Part of a small language model's weights.
Architecture: RMSNorm before each block, rotary positions, no biases in attention or MLP, untied embeddings.
Each number is 200 + 30 x the weight over its row's rms, rounded and kept within 0 to 999. Layers, rows and columns count from 0. The size before them is the row's rms in percent of the matrix's.

# layer 3 MLP gate, 704x256, rms 0.236, rows 603-621, columns 0-127
099,219,221,191,175,177,157,205,220,185,204,208,249,199,188,214,275,213,168,222,158,182,183,179,196,226,195,159,184,239,225,179,156,205,249,190,203,246,220,160,176,142,185,184,180,194,222,189,234,151,198,228,204,224,202,162,172,189,193,218,189,194,228,207,186,194,192,229,219,190,227,149,218,178,219,263,196,173,216,176,195,269,204,155,187,201,173,181,277,213,178,210,226,213,238,233,194,161,211,194,184,163,242,185,175,166,180,234,190,217,190,216,193,219,178,203,218,172,175,203,207,194,240,217,174,245,214,177,167
096,206,160,194,214,165,262,199,154,210,224,189,188,153,216,224,209,187,143,191,201,260,217,212,159,174,139,177,220,193,164,238,170,202,200,144,207,171,225,211,151,181,220,175,193,191,192,236,176,215,192,192,166,202,239,208,200,173,231,202,186,213,187,206,233,183,213,153,266,183,208,230,239,199,188,155,199,181,172,200,223,159,228,252,157,200,173,243,224,210,201,181,263,222,191,181,150,220,153,263,219,178,180,224,203,208,199,247,253,220,217,231,214,217,183,176,171,241,215,233,191,172,215,206,243,214,244,145,192
104,218,263,172,212,187,187,190,231,187,182,188,206,159,150,191,170,117,195,236,197,200,181,202,213,243,161,208,211,172,216,212,199,215,202,161,238,256,210,174,192,209,117,176,202,207,248,212,206,162,203,191,183,222,219,218,220,205,187,201,180,194,248,175,234,185,194,179,184,252,214,211,212,235,185,247,215,212,187,241,205,196,173,240,187,203,192,159,218,213,161,230,194,207,223,118,285,191,206,139,184,221,125,246,184,194,134,189,190,194,197,167,195,224,214,160,170,224,224,217,221,200,209,213,199,213,245,213,165
104,213,208,181,171,211,189,259,193,184,151,195,233,173,192,222,189,196,219,172,188,207,211,160,193,248,233,245,230,233,209,177,255,185,222,207,181,203,203,99,202,171,194,220,160,232,155,173,146,246,200,206,193,232,152,176,127,218,197,171,225,251,195,203,205,197,197,216,257,201,206,214,228,218,221,184,209,226,203,201,213,291,209,180,206,215,203,218,165,271,165,133,184,198,244,201,226,229,166,280,188,254,186,200,222,140,254,229,210,182,222,222,205,187,224,168,192,228,179,243,207,188,253,269,157,166,206,210,221
093,179,209,230,241,242,222,164,260,154,237,202,167,160,216,199,235,164,213,176,177,174,138,221,184,208,222,173,222,173,139,250,201,208,229,233,208,199,227,193,209,177,269,170,201,174,205,171,170,156,152,129,190,219,162,227,236,220,234,208,194,188,214,182,190,197,182,162,204,170,262,244,208,181,201,191,189,206,167,270,178,208,203,148,171,204,226,205,219,240,290,138,140,187,189,181,219,182,192,179,222,178,266,174,223,210,227,159,185,226,190,230,198,243,224,196,207,272,223,222,187,201,220,192,161,234,157,259,187
100,189,191,203,140,214,183,171,186,222,215,196,200,181,196,198,220,212,163,175,152,233,199,162,217,202,258,199,202,151,208,160,181,200,234,201,244,171,197,154,262,225,159,178,169,223,199,194,210,244,207,213,240,189,212,150,188,180,152,206,198,216,248,202,247,200,174,193,220,202,193,184,177,193,198,199,193,191,179,179,239,195,182,186,210,163,193,204,166,224,172,221,128,145,201,201,188,219,200,163,229,222,207,213,260,196,156,169,154,210,194,175,216,235,235,215,138,214,197,207,140,169,207,169,204,157,179,189,158
096,202,222,243,228,199,166,184,197,219,193,186,246,213,140,186,194,211,161,207,206,122,176,214,202,222,170,192,164,202,198,199,254,213,156,181,245,218,204,195,208,192,255,219,171,179,201,179,213,204,213,234,202,201,268,180,171,183,185,186,249,167,224,196,200,186,152,195,181,154,179,203,250,208,158,139,185,254,232,209,214,173,154,160,265,151,224,208,202,201,218,168,164,201,124,243,213,235,181,186,246,208,192,225,211,212,214,188,189,248,181,233,185,211,231,205,161,198,203,237,166,230,183,210,205,240,199,192,224
100,215,208,190,216,191,212,196,200,209,206,242,153,165,208,228,192,163,192,199,263,230,171,201,212,222,215,213,207,246,199,222,215,178,193,209,146,248,246,204,195,185,186,222,218,254,167,191,201,146,258,210,237,196,221,203,188,207,226,170,265,170,222,184,224,217,249,213,227,230,211,172,198,172,139,137,195,218,224,177,203,141,269,233,192,215,246,263,192,173,201,202,250,226,241,209,227,188,179,225,202,201,221,230,194,239,209,245,180,227,251,191,201,151,169,177,192,160,229,203,183,226,217,228,193,180,224,205,199
100,184,186,162,142,216,212,204,193,224,167,213,205,224,163,202,230,138,203,216,190,213,149,197,221,175,170,201,206,200,189,209,162,182,232,199,192,195,184,221,251,201,204,238,206,217,179,187,176,210,208,186,214,189,176,182,186,220,183,173,202,163,187,239,260,236,248,209,219,188,208,221,171,211,221,244,244,173,174,258,173,217,224,175,143,187,186,193,218,229,206,200,224,231,186,267,154,181,251,189,170,185,205,184,172,265,209,165,155,223,249,149,134,199,208,212,165,195,202,205,260,242,242,277,211,149,190,188,200
102,173,236,203,163,194,200,158,165,166,197,141,202,176,225,231,173,180,175,210,200,175,204,187,178,169,200,135,144,160,164,226,215,240,185,216,227,174,180,156,235,203,222,179,174,196,188,222,194,212,211,209,196,172,218,227,192,207,224,222,163,239,223,228,257,213,163,242,251,203,143,214,228,180,204,187,252,210,257,202,242,223,221,266,210,226,191,166,231,201,229,190,273,229,177,258,124,227,170,187,230,216,172,177,184,145,170,216,169,228,253,212,208,248,195,190,217,176,246,210,217,205,162,222,173,290,216,181,237
097,195,221,214,179,182,188,235,177,198,184,134,232,176,239,177,177,153,182,173,151,212,216,219,193,223,201,167,191,196,187,185,199,220,235,232,241,220,172,183,230,239,206,218,184,193,201,175,241,197,284,154,239,197,166,170,203,169,192,211,214,253,223,256,248,190,157,259,187,217,182,207,220,242,220,220,197,165,198,244,203,203,185,198,221,182,243,206,154,178,203,170,188,183,211,217,194,228,169,153,194,238,195,198,194,189,225,232,283,226,199,252,185,222,234,211,203,204,247,190,205,189,171,240,180,205,176,207,156
097,260,174,234,181,216,211,210,170,190,222,139,209,162,252,221,166,217,157,187,215,171,232,228,201,223,198,223,170,221,271,230,164,241,206,246,214,214,216,180,230,264,191,194,239,151,208,238,244,224,154,118,215,199,226,177,229,188,195,208,225,155,222,207,174,190,220,223,240,170,192,158,231,243,188,166,248,227,160,220,206,181,219,164,264,243,197,165,147,184,161,187,179,205,212,175,199,240,178,190,181,146,203,197,174,221,190,255,237,172,229,241,225,189,236,252,193,165,200,237,170,156,206,137,152,199,212,185,199
100,193,197,215,219,191,145,208,248,252,163,215,205,187,213,167,171,174,229,194,185,207,219,158,141,118,222,247,164,223,209,173,206,236,243,222,254,174,197,154,185,148,206,150,239,192,165,198,181,184,213,181,181,220,182,189,231,241,222,205,222,188,212,207,187,233,194,179,243,209,218,206,182,256,183,212,182,184,175,147,192,233,249,253,208,193,203,270,192,181,199,250,152,266,229,188,194,217,281,232,198,228,174,197,197,226,233,270,254,169,183,215,200,172,185,198,227,171,218,211,196,199,215,134,255,235,176,178,209
092,247,192,202,221,219,175,179,174,230,202,260,181,234,141,223,224,214,157,168,238,158,212,231,191,188,173,172,227,212,187,239,236,191,210,154,225,179,163,236,127,242,99,229,181,153,181,213,207,208,159,154,193,190,203,174,179,241,201,205,224,187,193,221,176,141,185,192,193,169,257,234,164,164,183,256,207,212,217,150,216,176,191,229,260,208,213,197,156,229,223,195,167,217,216,221,220,194,219,180,204,220,230,208,184,131,186,187,213,198,178,199,213,183,244,194,177,202,230,236,201,203,263,214,214,285,173,227,233
099,173,150,226,199,233,172,132,190,199,195,211,187,138,200,193,214,182,208,193,170,201,219,201,172,148,187,195,153,206,198,269,227,205,204,173,253,187,201,156,187,188,240,196,150,223,230,183,227,208,243,197,179,183,204,175,170,212,173,181,207,235,211,220,209,240,242,198,243,210,214,198,155,185,173,199,215,212,215,188,244,227,210,154,155,198,253,175,209,232,243,218,205,149,197,251,214,178,166,175,195,188,182,173,223,131,186,258,242,133,183,219,192,187,203,182,233,172,229,180,183,174,183,192,212,190,205,156,250
103,235,210,234,182,196,229,210,234,159,193,119,189,209,179,164,158,137,222,194,201,179,187,168,174,274,212,184,212,186,214,190,165,185,174,214,204,192,238,206,185,229,195,214,232,214,204,182,176,256,182,239,205,214,227,194,206,193,171,208,217,242,229,251,227,172,224,257,210,163,188,177,215,194,151,208,194,139,202,147,221,241,206,173,161,169,223,228,192,186,188,186,210,188,200,153,162,192,189,188,244,192,215,174,226,172,171,190,113,119,216,169,200,201,169,225,233,160,245,222,204,213,168,221,155,204,194,189,162
101,188,194,175,251,180,249,193,255,188,198,158,173,176,210,165,226,152,212,153,163,167,212,216,236,172,204,198,191,178,177,175,200,253,238,136,232,215,159,230,207,159,256,195,222,193,214,198,174,182,170,220,203,249,182,144,241,175,193,165,216,210,186,220,167,215,163,194,204,184,192,212,251,217,229,157,255,177,223,158,156,209,170,196,228,118,180,146,187,202,162,183,211,153,194,162,221,231,190,162,187,223,189,238,271,194,224,214,225,207,193,220,184,226,199,198,139,186,166,210,199,166,206,188,246,154,194,197,168
101,170,184,187,232,209,232,173,180,172,254,153,270,204,207,172,206,177,188,194,236,245,231,182,216,229,259,199,198,184,196,209,211,189,228,145,249,136,169,160,188,210,167,246,156,185,209,144,165,176,197,237,167,230,185,166,170,206,226,194,209,194,207,202,225,260,231,190,230,132,207,150,172,229,176,220,181,182,163,276,216,203,235,166,224,243,246,174,209,201,232,217,208,238,193,211,181,177,196,179,220,208,173,182,159,191,160,171,195,259,223,215,266,221,225,229,201,194,218,179,203,222,222,167,217,230,176,217,202
085,190,243,212,224,230,194,207,211,192,198,180,185,182,202,242,164,179,165,174,276,180,167,172,219,196,194,209,249,218,178,217,206,142,194,191,259,201,143,215,189,215,203,182,241,214,205,168,241,190,224,165,188,204,239,182,211,217,150,170,214,170,204,244,253,219,177,188,215,138,194,220,198,184,188,190,201,200,224,252,231,187,195,257,178,215,138,186,231,152,224,197,192,197,226,174,197,198,172,148,189,170,283,215,242,162,205,159,190,226,201,224,192,179,220,172,186,153,223,209,235,257,209,173,259,200,204,224,216
# layer 3 MLP up, 704x256, rms 0.247, rows 603-620, columns 0-127
105,177,198,206,188,194,206,217,178,180,238,200,250,204,180,208,257,200,191,202,166,225,212,180,213,211,180,168,229,240,226,115,183,189,229,230,192,202,162,211,155,130,171,188,183,227,211,182,186,148,181,196,190,217,208,154,210,159,177,207,198,198,183,231,173,178,216,257,204,215,226,171,163,153,235,226,192,181,199,219,168,274,225,192,200,216,143,186,220,163,198,196,217,247,199,220,219,161,187,216,193,186,235,185,125,167,154,253,189,241,148,238,200,190,239,179,213,175,178,165,192,213,239,199,203,190,193,197,199
099,169,173,244,190,160,241,211,181,248,234,153,218,189,218,181,172,210,183,177,190,199,194,157,149,199,137,138,254,242,181,224,168,205,206,190,177,181,190,185,177,195,164,232,251,185,201,205,178,208,198,129,202,233,189,178,136,230,253,191,199,190,200,208,187,200,225,174,212,181,231,205,223,175,198,157,213,200,176,194,165,156,196,218,158,146,190,247,169,205,215,210,230,182,203,197,189,215,159,261,129,212,187,215,227,178,236,182,190,193,226,182,258,192,156,250,181,244,194,218,216,221,195,226,195,225,235,193,170
102,231,221,196,160,212,225,159,182,252,171,208,184,186,187,192,172,188,173,227,194,235,181,228,190,211,154,255,209,206,200,195,160,243,197,194,218,253,152,176,173,247,160,166,226,186,261,198,206,213,190,173,207,202,133,178,213,205,169,183,188,203,197,188,192,235,231,226,204,228,214,176,232,197,190,244,221,214,212,166,166,217,213,250,260,214,210,186,188,262,186,225,212,214,205,211,241,224,222,245,151,219,197,224,219,251,197,169,236,156,135,208,167,207,146,212,204,184,240,205,165,237,240,202,234,269,225,163,179
104,175,221,268,191,161,178,175,129,219,238,226,177,193,253,179,163,203,167,232,269,193,148,237,176,191,153,193,195,174,179,194,232,208,189,178,210,242,155,240,170,198,249,149,190,198,229,215,249,181,201,183,231,134,240,212,217,204,191,168,151,152,235,225,202,182,185,167,170,229,201,191,167,233,212,206,187,144,154,214,167,112,175,223,209,133,213,166,238,176,222,228,179,245,202,207,130,209,227,173,205,138,183,207,162,213,171,201,234,142,192,222,173,199,197,229,230,208,164,183,192,194,143,161,244,237,208,228,199
092,244,182,193,146,174,189,173,150,225,207,223,214,245,229,222,156,205,180,235,193,228,245,199,276,226,172,222,209,235,229,187,175,201,168,187,190,197,179,165,201,204,137,209,226,226,240,178,204,258,196,263,204,199,216,209,152,192,187,159,193,194,223,173,227,185,192,200,212,181,129,211,212,209,198,169,162,189,257,143,222,204,169,225,173,223,165,205,132,165,180,236,230,207,227,151,182,234,195,208,200,211,151,229,194,140,205,237,207,145,223,158,188,169,209,198,187,162,190,225,211,194,182,188,253,180,267,190,198
104,210,263,173,165,201,166,212,207,166,158,225,203,160,178,193,174,206,121,131,193,211,193,224,165,234,170,214,201,196,209,206,259,201,213,203,151,216,188,174,219,234,214,192,205,215,207,186,143,131,214,232,207,145,250,184,228,201,226,199,157,213,176,178,203,184,206,243,220,193,158,168,228,191,216,222,156,170,168,158,165,224,197,237,255,172,227,249,152,175,256,182,210,176,193,195,146,208,202,161,245,221,272,238,237,179,199,201,153,211,230,179,193,202,169,205,214,184,230,209,174,211,217,173,179,148,208,141,203
095,282,247,116,203,201,140,214,195,233,182,214,224,198,212,192,212,178,188,204,216,172,228,205,225,157,208,147,135,173,192,215,226,170,214,147,177,190,179,260,189,263,179,221,304,165,166,187,179,194,192,196,134,208,248,177,204,223,206,201,163,175,158,196,174,220,187,193,199,192,198,212,216,227,178,184,249,166,151,186,188,200,247,225,198,169,212,201,195,161,155,214,228,160,192,215,171,219,170,158,196,202,238,194,179,167,176,216,205,195,198,180,179,229,202,208,239,222,175,199,206,235,214,233,213,199,213,188,213
108,203,184,228,191,183,213,204,148,165,209,207,187,164,194,222,207,167,199,213,212,262,211,213,199,195,193,230,184,214,246,286,217,216,185,252,146,251,241,192,220,184,257,218,210,183,165,171,237,219,182,205,220,240,183,216,229,206,233,175,278,263,230,153,181,186,195,225,158,216,174,213,198,176,149,143,172,264,185,183,212,213,234,191,219,197,194,214,153,175,210,236,212,217,223,234,246,232,224,200,156,197,238,244,198,229,195,197,218,241,240,231,211,204,232,195,213,240,236,199,234,179,211,167,217,220,222,181,162
106,196,220,173,220,167,211,199,201,192,267,244,178,210,183,188,166,184,164,202,213,255,135,221,189,181,170,214,205,198,199,181,153,179,206,228,224,197,239,215,186,236,249,204,202,208,213,234,180,197,191,189,174,227,165,174,218,206,186,270,160,177,201,175,165,182,267,170,190,167,207,229,158,252,188,203,190,216,213,240,179,183,204,211,173,182,183,148,159,261,229,176,246,166,216,241,184,206,210,259,195,205,157,203,227,238,202,174,184,265,221,183,233,249,222,243,170,162,207,154,229,200,179,197,226,182,197,196,189
102,204,222,211,195,135,196,219,182,162,197,195,206,227,146,193,208,207,150,224,188,217,156,181,222,199,187,240,238,294,227,198,199,190,206,154,139,215,185,223,182,160,188,208,214,217,213,251,197,160,212,180,201,201,180,158,198,213,177,180,231,202,221,168,114,198,212,201,132,170,226,188,171,200,239,239,154,218,159,158,179,156,167,171,213,229,166,193,181,186,188,221,149,143,212,167,252,191,229,164,225,195,218,216,153,215,211,185,228,194,178,190,168,212,146,255,181,249,132,248,201,182,225,186,213,154,220,230,177
095,196,220,173,193,164,195,175,197,157,167,208,136,177,159,217,230,253,213,226,195,205,177,170,219,153,198,230,217,196,225,243,206,187,226,189,213,179,214,183,198,165,188,194,226,184,191,226,220,155,172,178,157,242,145,200,184,182,167,170,145,159,147,185,239,222,215,208,199,214,205,178,208,146,215,229,193,242,193,210,210,131,179,232,169,213,181,230,198,248,223,181,178,215,154,126,261,207,228,268,199,191,224,207,185,215,176,205,159,160,222,153,202,167,180,224,180,215,171,225,211,188,232,178,187,196,197,225,233
094,171,177,216,212,181,178,216,248,202,244,201,232,202,256,278,172,243,173,163,181,192,224,211,147,187,189,200,239,178,195,187,224,208,229,231,213,210,154,232,198,198,177,214,192,164,207,190,195,199,227,99,186,225,161,161,181,229,177,141,250,138,229,202,221,215,213,210,168,218,193,132,211,223,298,213,170,185,147,220,197,186,186,209,198,218,202,178,199,186,220,173,193,264,231,178,136,236,247,194,206,249,241,156,209,197,148,248,181,196,214,200,185,188,170,228,189,162,217,184,192,183,162,141,173,187,251,191,234
105,237,192,216,222,287,165,227,206,222,136,174,221,200,201,175,177,158,223,212,200,183,216,201,176,191,172,223,192,127,226,197,207,169,224,176,175,220,213,148,235,233,186,212,190,217,239,156,230,154,264,237,190,157,199,190,246,236,146,191,220,213,215,216,232,201,137,247,168,177,221,200,160,239,241,285,154,175,203,186,198,172,201,219,256,193,171,211,146,176,224,166,165,191,246,191,232,149,207,199,190,192,183,133,184,244,224,183,267,202,221,228,194,189,215,187,241,209,173,189,181,224,177,207,220,217,252,154,184
098,179,223,152,200,274,254,211,225,192,163,167,221,148,218,195,233,172,162,230,244,202,211,287,199,194,202,209,215,159,182,251,171,173,197,276,223,237,185,177,204,201,194,166,176,246,209,217,163,224,180,214,186,195,172,211,218,149,189,217,243,183,216,229,189,182,219,208,226,225,247,176,184,175,180,219,259,133,220,145,187,172,117,236,235,231,208,152,198,246,176,195,262,229,269,216,222,156,249,174,260,221,238,192,210,200,191,198,198,168,194,196,205,228,199,191,179,175,192,179,258,179,200,172,224,235,231,204,252
103,200,246,199,127,239,189,241,232,181,204,189,227,198,238,218,201,220,199,184,161,231,294,203,216,210,188,195,197,224,201,126,220,200,169,229,155,181,197,169,175,175,213,178,213,240,217,179,185,222,192,146,198,193,190,207,151,214,166,225,132,182,233,240,180,163,194,196,268,234,206,185,159,184,172,248,180,165,219,186,199,214,199,141,182,241,244,239,216,182,187,224,193,225,263,289,168,177,251,194,198,170,168,214,235,226,200,204,144,181,157,180,199,149,243,194,163,179,199,208,177,191,232,193,177,156,194,203,228
099,197,260,193,229,189,190,145,204,200,247,174,183,196,176,208,173,198,239,229,128,175,182,235,235,177,222,235,171,218,243,196,219,187,174,191,221,212,232,210,142,290,211,200,154,200,229,163,178,226,162,231,184,256,280,238,190,176,202,173,214,186,166,218,203,188,222,242,198,157,195,245,235,189,217,180,197,160,258,202,172,222,207,181,216,209,197,217,186,224,150,190,211,180,189,191,114,148,217,207,171,222,233,241,225,196,128,240,184,174,255,173,211,220,243,219,193,123,215,195,210,191,220,184,254,180,231,199,224
099,182,249,182,169,212,220,138,180,201,206,174,197,167,238,263,187,239,159,261,185,224,184,172,226,173,214,189,193,209,188,202,180,209,187,216,159,192,205,165,173,263,214,156,239,251,159,235,215,278,227,213,249,173,221,242,184,194,171,198,218,187,152,191,218,240,179,138,153,195,162,234,193,209,135,206,181,195,112,200,205,220,228,197,253,191,225,204,209,158,224,219,198,198,216,223,178,200,213,181,203,168,248,207,201,191,174,216,160,222,180,201,217,178,207,167,227,242,216,195,206,188,184,245,183,206,147,212,185
099,174,221,203,125,214,217,156,170,213,219,160,148,201,202,197,230,189,202,204,142,170,282,206,238,183,273,197,124,167,191,212,171,239,233,217,208,194,164,173,206,219,230,200,230,194,208,198,224,210,227,263,200,269,205,179,224,162,143,152,193,193,175,232,192,184,223,234,162,172,212,201,186,201,190,158,221,168,154,195,155,241,186,239,190,225,210,212,210,157,318,272,203,198,190,206,195,204,241,168,275,191,227,195,161,176,165,228,233,183,189,216,228,163,196,237,201,175,224,201,185,193,212,188,234,229,190,186,174
# layer 3 MLP down (transposed), 704x256, rms 0.083, rows 603-620, columns 0-127
095,198,213,201,147,183,215,224,198,204,183,202,230,194,191,171,215,186,167,159,132,195,197,190,235,184,164,197,197,200,199,202,209,138,244,207,160,151,245,239,170,147,254,178,181,185,133,190,180,184,227,244,190,174,200,181,186,190,217,270,181,184,250,243,233,218,216,181,195,210,212,160,211,204,165,145,148,204,173,217,194,213,227,176,183,226,162,196,260,201,190,219,201,238,206,192,153,172,179,173,220,166,181,155,172,220,221,205,197,192,182,214,222,197,168,192,247,235,121,221,165,214,233,206,226,137,165,217,186
096,155,200,230,210,217,199,197,199,142,229,198,164,197,215,242,202,229,187,213,180,154,190,218,216,160,185,223,256,210,217,223,189,244,232,161,183,187,248,236,180,170,177,151,210,150,200,242,119,216,192,233,232,168,239,175,201,179,209,251,224,194,250,274,198,164,213,214,225,197,159,272,225,221,165,190,207,217,129,194,179,195,158,189,196,206,225,199,193,168,250,218,182,217,219,144,226,166,186,221,217,217,209,182,223,243,213,220,259,171,197,173,234,248,120,198,168,181,192,200,147,155,211,255,229,227,198,214,182
105,211,218,243,204,151,200,232,209,192,248,211,193,256,208,182,224,154,243,198,177,195,190,236,153,217,171,194,197,243,208,181,175,186,214,223,154,226,189,173,197,240,164,215,177,165,225,158,251,211,182,198,139,186,222,240,159,233,148,167,167,178,184,186,207,185,193,194,162,217,209,168,109,227,159,211,199,232,195,231,215,230,185,227,167,230,227,147,215,196,185,223,208,198,183,190,185,234,162,193,215,156,112,194,233,237,182,181,171,206,172,220,208,176,149,165,206,138,230,195,246,218,219,201,171,261,255,217,234
099,220,189,161,264,180,218,194,221,258,202,213,228,185,197,222,207,170,219,234,229,149,170,195,183,228,168,187,190,180,169,203,182,215,188,163,186,199,228,143,192,172,236,219,217,152,211,223,172,250,188,209,243,186,221,232,229,237,255,189,203,144,177,238,221,178,199,131,227,168,173,210,177,181,170,213,135,147,193,197,145,219,173,280,192,207,282,215,165,199,232,212,185,213,172,232,204,180,221,207,209,175,205,185,215,240,189,210,179,254,224,236,227,214,229,203,208,214,240,181,227,231,138,171,268,211,232,171,215
091,253,236,199,221,172,228,197,206,180,217,215,186,226,239,164,140,243,130,257,211,230,206,164,196,164,173,227,212,191,181,183,191,220,209,259,217,139,229,195,173,190,241,253,183,230,212,211,233,218,222,294,226,206,246,163,144,165,204,206,207,187,219,132,177,215,160,248,267,190,198,253,180,204,217,197,197,155,195,170,238,233,205,210,202,216,191,223,176,161,194,198,208,220,210,203,149,243,207,174,230,209,262,184,191,206,194,231,205,209,220,224,199,190,190,270,159,128,207,215,197,165,205,158,230,204,208,196,162
104,272,194,185,242,192,179,182,223,204,180,165,163,232,153,156,234,199,125,148,202,180,195,218,205,210,218,160,195,129,281,199,213,222,219,238,194,204,210,211,230,215,196,183,168,157,241,218,202,194,176,284,211,194,219,171,207,235,201,214,209,166,221,184,201,146,167,187,188,169,198,206,167,197,243,189,185,201,216,181,160,225,174,212,214,183,217,218,163,233,183,210,213,264,278,195,244,230,185,215,209,272,263,255,204,168,143,162,183,240,197,195,189,188,187,229,169,204,191,207,207,210,255,202,215,233,191,155,197
098,215,193,223,215,232,184,206,219,217,231,255,216,231,246,234,194,216,193,270,182,218,207,204,182,120,213,176,190,239,175,142,194,210,238,173,210,175,187,233,216,219,179,225,236,181,202,242,206,178,208,196,237,167,187,146,249,259,219,208,161,185,155,249,230,159,166,136,207,229,221,227,257,241,147,182,202,185,148,210,181,167,202,216,220,148,213,179,189,217,188,151,214,174,207,188,180,250,160,208,193,242,269,172,227,181,204,235,182,205,166,193,160,216,209,205,217,209,196,207,238,195,252,202,170,255,215,172,173
101,148,244,198,192,250,239,225,216,190,206,163,246,157,197,165,172,240,214,175,167,165,206,188,184,235,232,255,240,169,196,218,168,177,181,235,185,193,177,218,178,187,169,177,229,182,208,256,162,179,247,211,247,167,158,217,194,176,154,193,178,241,215,222,197,227,206,187,189,185,159,245,239,229,218,192,220,222,196,174,218,162,203,220,210,190,195,245,178,225,215,240,194,191,191,175,200,223,193,212,172,177,211,166,160,213,185,115,221,172,182,226,173,197,209,204,221,264,168,235,169,212,228,204,215,168,229,217,209
104,165,196,198,219,240,196,230,199,184,156,193,217,189,184,189,133,186,192,243,230,226,230,225,200,201,189,251,140,180,179,208,212,187,171,183,179,156,200,167,182,203,217,204,207,204,179,150,196,177,168,197,234,224,236,119,249,100,187,197,239,170,162,162,168,246,183,221,216,210,150,184,255,201,179,194,208,270,144,248,159,241,203,199,161,192,239,154,213,178,192,215,213,203,139,201,235,186,189,161,196,209,185,208,179,200,207,205,164,214,176,190,142,190,179,177,186,219,244,192,216,242,193,174,163,197,244,187,275
105,320,195,234,197,215,205,247,204,161,180,205,203,234,165,169,224,192,148,216,251,192,164,205,199,261,154,216,179,228,260,226,189,214,233,144,185,154,196,234,181,204,261,177,201,170,206,227,239,169,213,225,159,231,173,174,278,212,178,197,195,186,216,213,160,199,212,165,192,204,220,244,164,235,172,227,193,217,193,128,234,218,186,172,164,210,133,187,168,157,167,201,157,169,213,176,226,181,217,132,227,159,223,170,160,184,242,182,195,191,160,223,177,175,216,219,131,276,186,191,214,245,211,203,182,134,220,227,161
097,197,202,160,214,145,194,191,164,187,224,276,176,187,196,219,168,189,189,211,237,214,215,165,207,134,237,239,212,222,179,223,174,194,159,208,175,197,212,193,202,190,144,257,252,199,213,200,203,237,180,206,205,203,163,249,195,230,193,201,174,124,202,183,145,247,249,193,151,133,206,207,166,170,188,177,183,167,215,224,216,182,179,224,168,215,164,204,235,231,188,224,182,225,124,253,263,160,185,254,237,230,235,166,196,164,225,145,197,160,185,222,181,222,179,257,163,167,174,206,207,169,183,194,190,175,140,176,218
096,177,185,165,176,189,251,187,234,190,199,148,239,190,168,218,224,233,208,198,186,179,220,199,215,254,170,229,213,213,248,178,169,203,165,199,219,203,215,212,177,238,221,195,198,159,213,218,227,180,192,178,223,199,244,146,210,238,164,223,249,165,226,192,239,211,230,151,177,228,193,166,208,269,254,150,140,204,172,223,199,156,151,233,199,203,126,158,171,196,178,212,146,263,220,215,230,216,209,265,211,212,226,168,196,174,219,169,168,169,206,215,193,181,191,218,184,236,161,205,225,232,227,158,154,178,217,192,226
107,204,208,199,232,209,160,237,198,174,174,203,155,182,211,192,171,184,149,207,178,171,196,195,211,165,156,179,206,213,208,194,209,155,228,212,255,228,206,232,158,188,226,186,154,205,176,208,188,197,267,251,224,228,194,231,254,220,203,229,240,194,207,182,159,204,210,289,234,225,176,173,189,201,236,189,200,222,180,181,184,166,181,192,265,191,139,186,145,269,215,252,146,222,220,164,174,170,247,250,222,220,206,176,194,188,244,207,228,132,197,204,175,175,200,119,240,177,167,217,168,236,190,183,231,204,192,203,228
096,142,190,209,225,227,182,191,210,217,228,204,184,219,151,205,225,211,166,199,244,195,171,249,167,192,205,175,180,215,192,191,186,203,196,231,192,204,155,226,243,205,112,177,162,227,180,190,199,201,197,265,188,152,200,185,170,219,181,180,223,174,231,234,209,144,231,183,174,183,227,205,177,200,249,186,230,149,268,202,195,188,133,213,230,167,200,239,209,164,227,224,222,164,258,151,188,174,229,185,193,196,247,221,195,184,239,207,227,136,157,202,234,190,192,226,193,239,150,204,209,241,194,146,169,215,196,158,225
099,164,222,201,218,170,179,215,187,203,231,227,228,156,174,171,246,187,203,201,149,226,237,197,206,210,155,152,188,164,200,206,237,207,221,251,182,150,223,214,153,210,177,225,206,257,162,214,204,155,190,134,212,241,187,180,257,249,184,198,196,214,170,236,199,243,179,211,184,165,168,214,145,138,176,167,282,138,188,142,232,213,202,213,172,175,227,201,204,183,192,202,202,204,194,217,200,186,229,211,216,102,210,226,238,227,167,194,193,157,213,180,152,232,223,184,191,174,194,227,214,207,163,186,193,176,208,195,222
101,172,165,222,202,203,183,114,219,193,173,185,206,153,250,204,179,229,221,202,186,198,241,225,243,234,212,188,227,235,205,196,213,249,165,196,268,228,207,245,214,249,205,190,204,132,223,195,200,227,215,205,225,197,253,240,223,194,175,204,209,194,236,221,165,182,189,238,206,207,164,196,223,197,175,176,212,175,230,200,187,190,208,212,179,199,218,231,181,208,182,187,205,215,223,173,217,144,187,217,190,267,175,251,241,218,150,224,164,171,265,177,161,236,209,210,181,195,241,159,210,190,206,159,227,175,201,259,138
098,240,218,226,250,174,206,201,171,254,164,212,182,196,221,186,202,174,215,237,232,220,176,197,182,188,169,216,185,209,210,140,224,211,186,210,144,200,184,180,188,204,183,167,140,221,217,225,225,209,238,217,260,212,179,247,199,216,202,190,166,213,206,228,243,207,182,188,186,158,204,151,173,209,197,248,212,236,121,210,241,213,215,175,229,212,171,203,129,185,242,235,177,184,214,227,165,199,186,230,216,221,254,194,192,204,156,200,157,214,180,213,207,154,169,206,198,263,223,169,157,207,252,216,154,212,208,172,210
100,140,213,186,200,241,226,207,189,205,142,151,210,186,233,210,210,224,177,251,183,206,202,221,250,157,224,141,220,192,231,243,157,155,232,214,86,157,186,137,210,214,144,183,222,245,180,255,217,189,201,225,183,268,203,214,219,178,195,137,153,188,160,228,196,200,223,200,168,209,223,196,224,202,170,177,201,193,177,205,165,247,176,226,241,210,242,186,177,195,218,231,234,211,191,197,214,152,188,248,209,212,196,254,184,175,206,223,254,170,198,168,181,211,173,209,241,205,220,217,205,198,210,199,175,227,160,181,144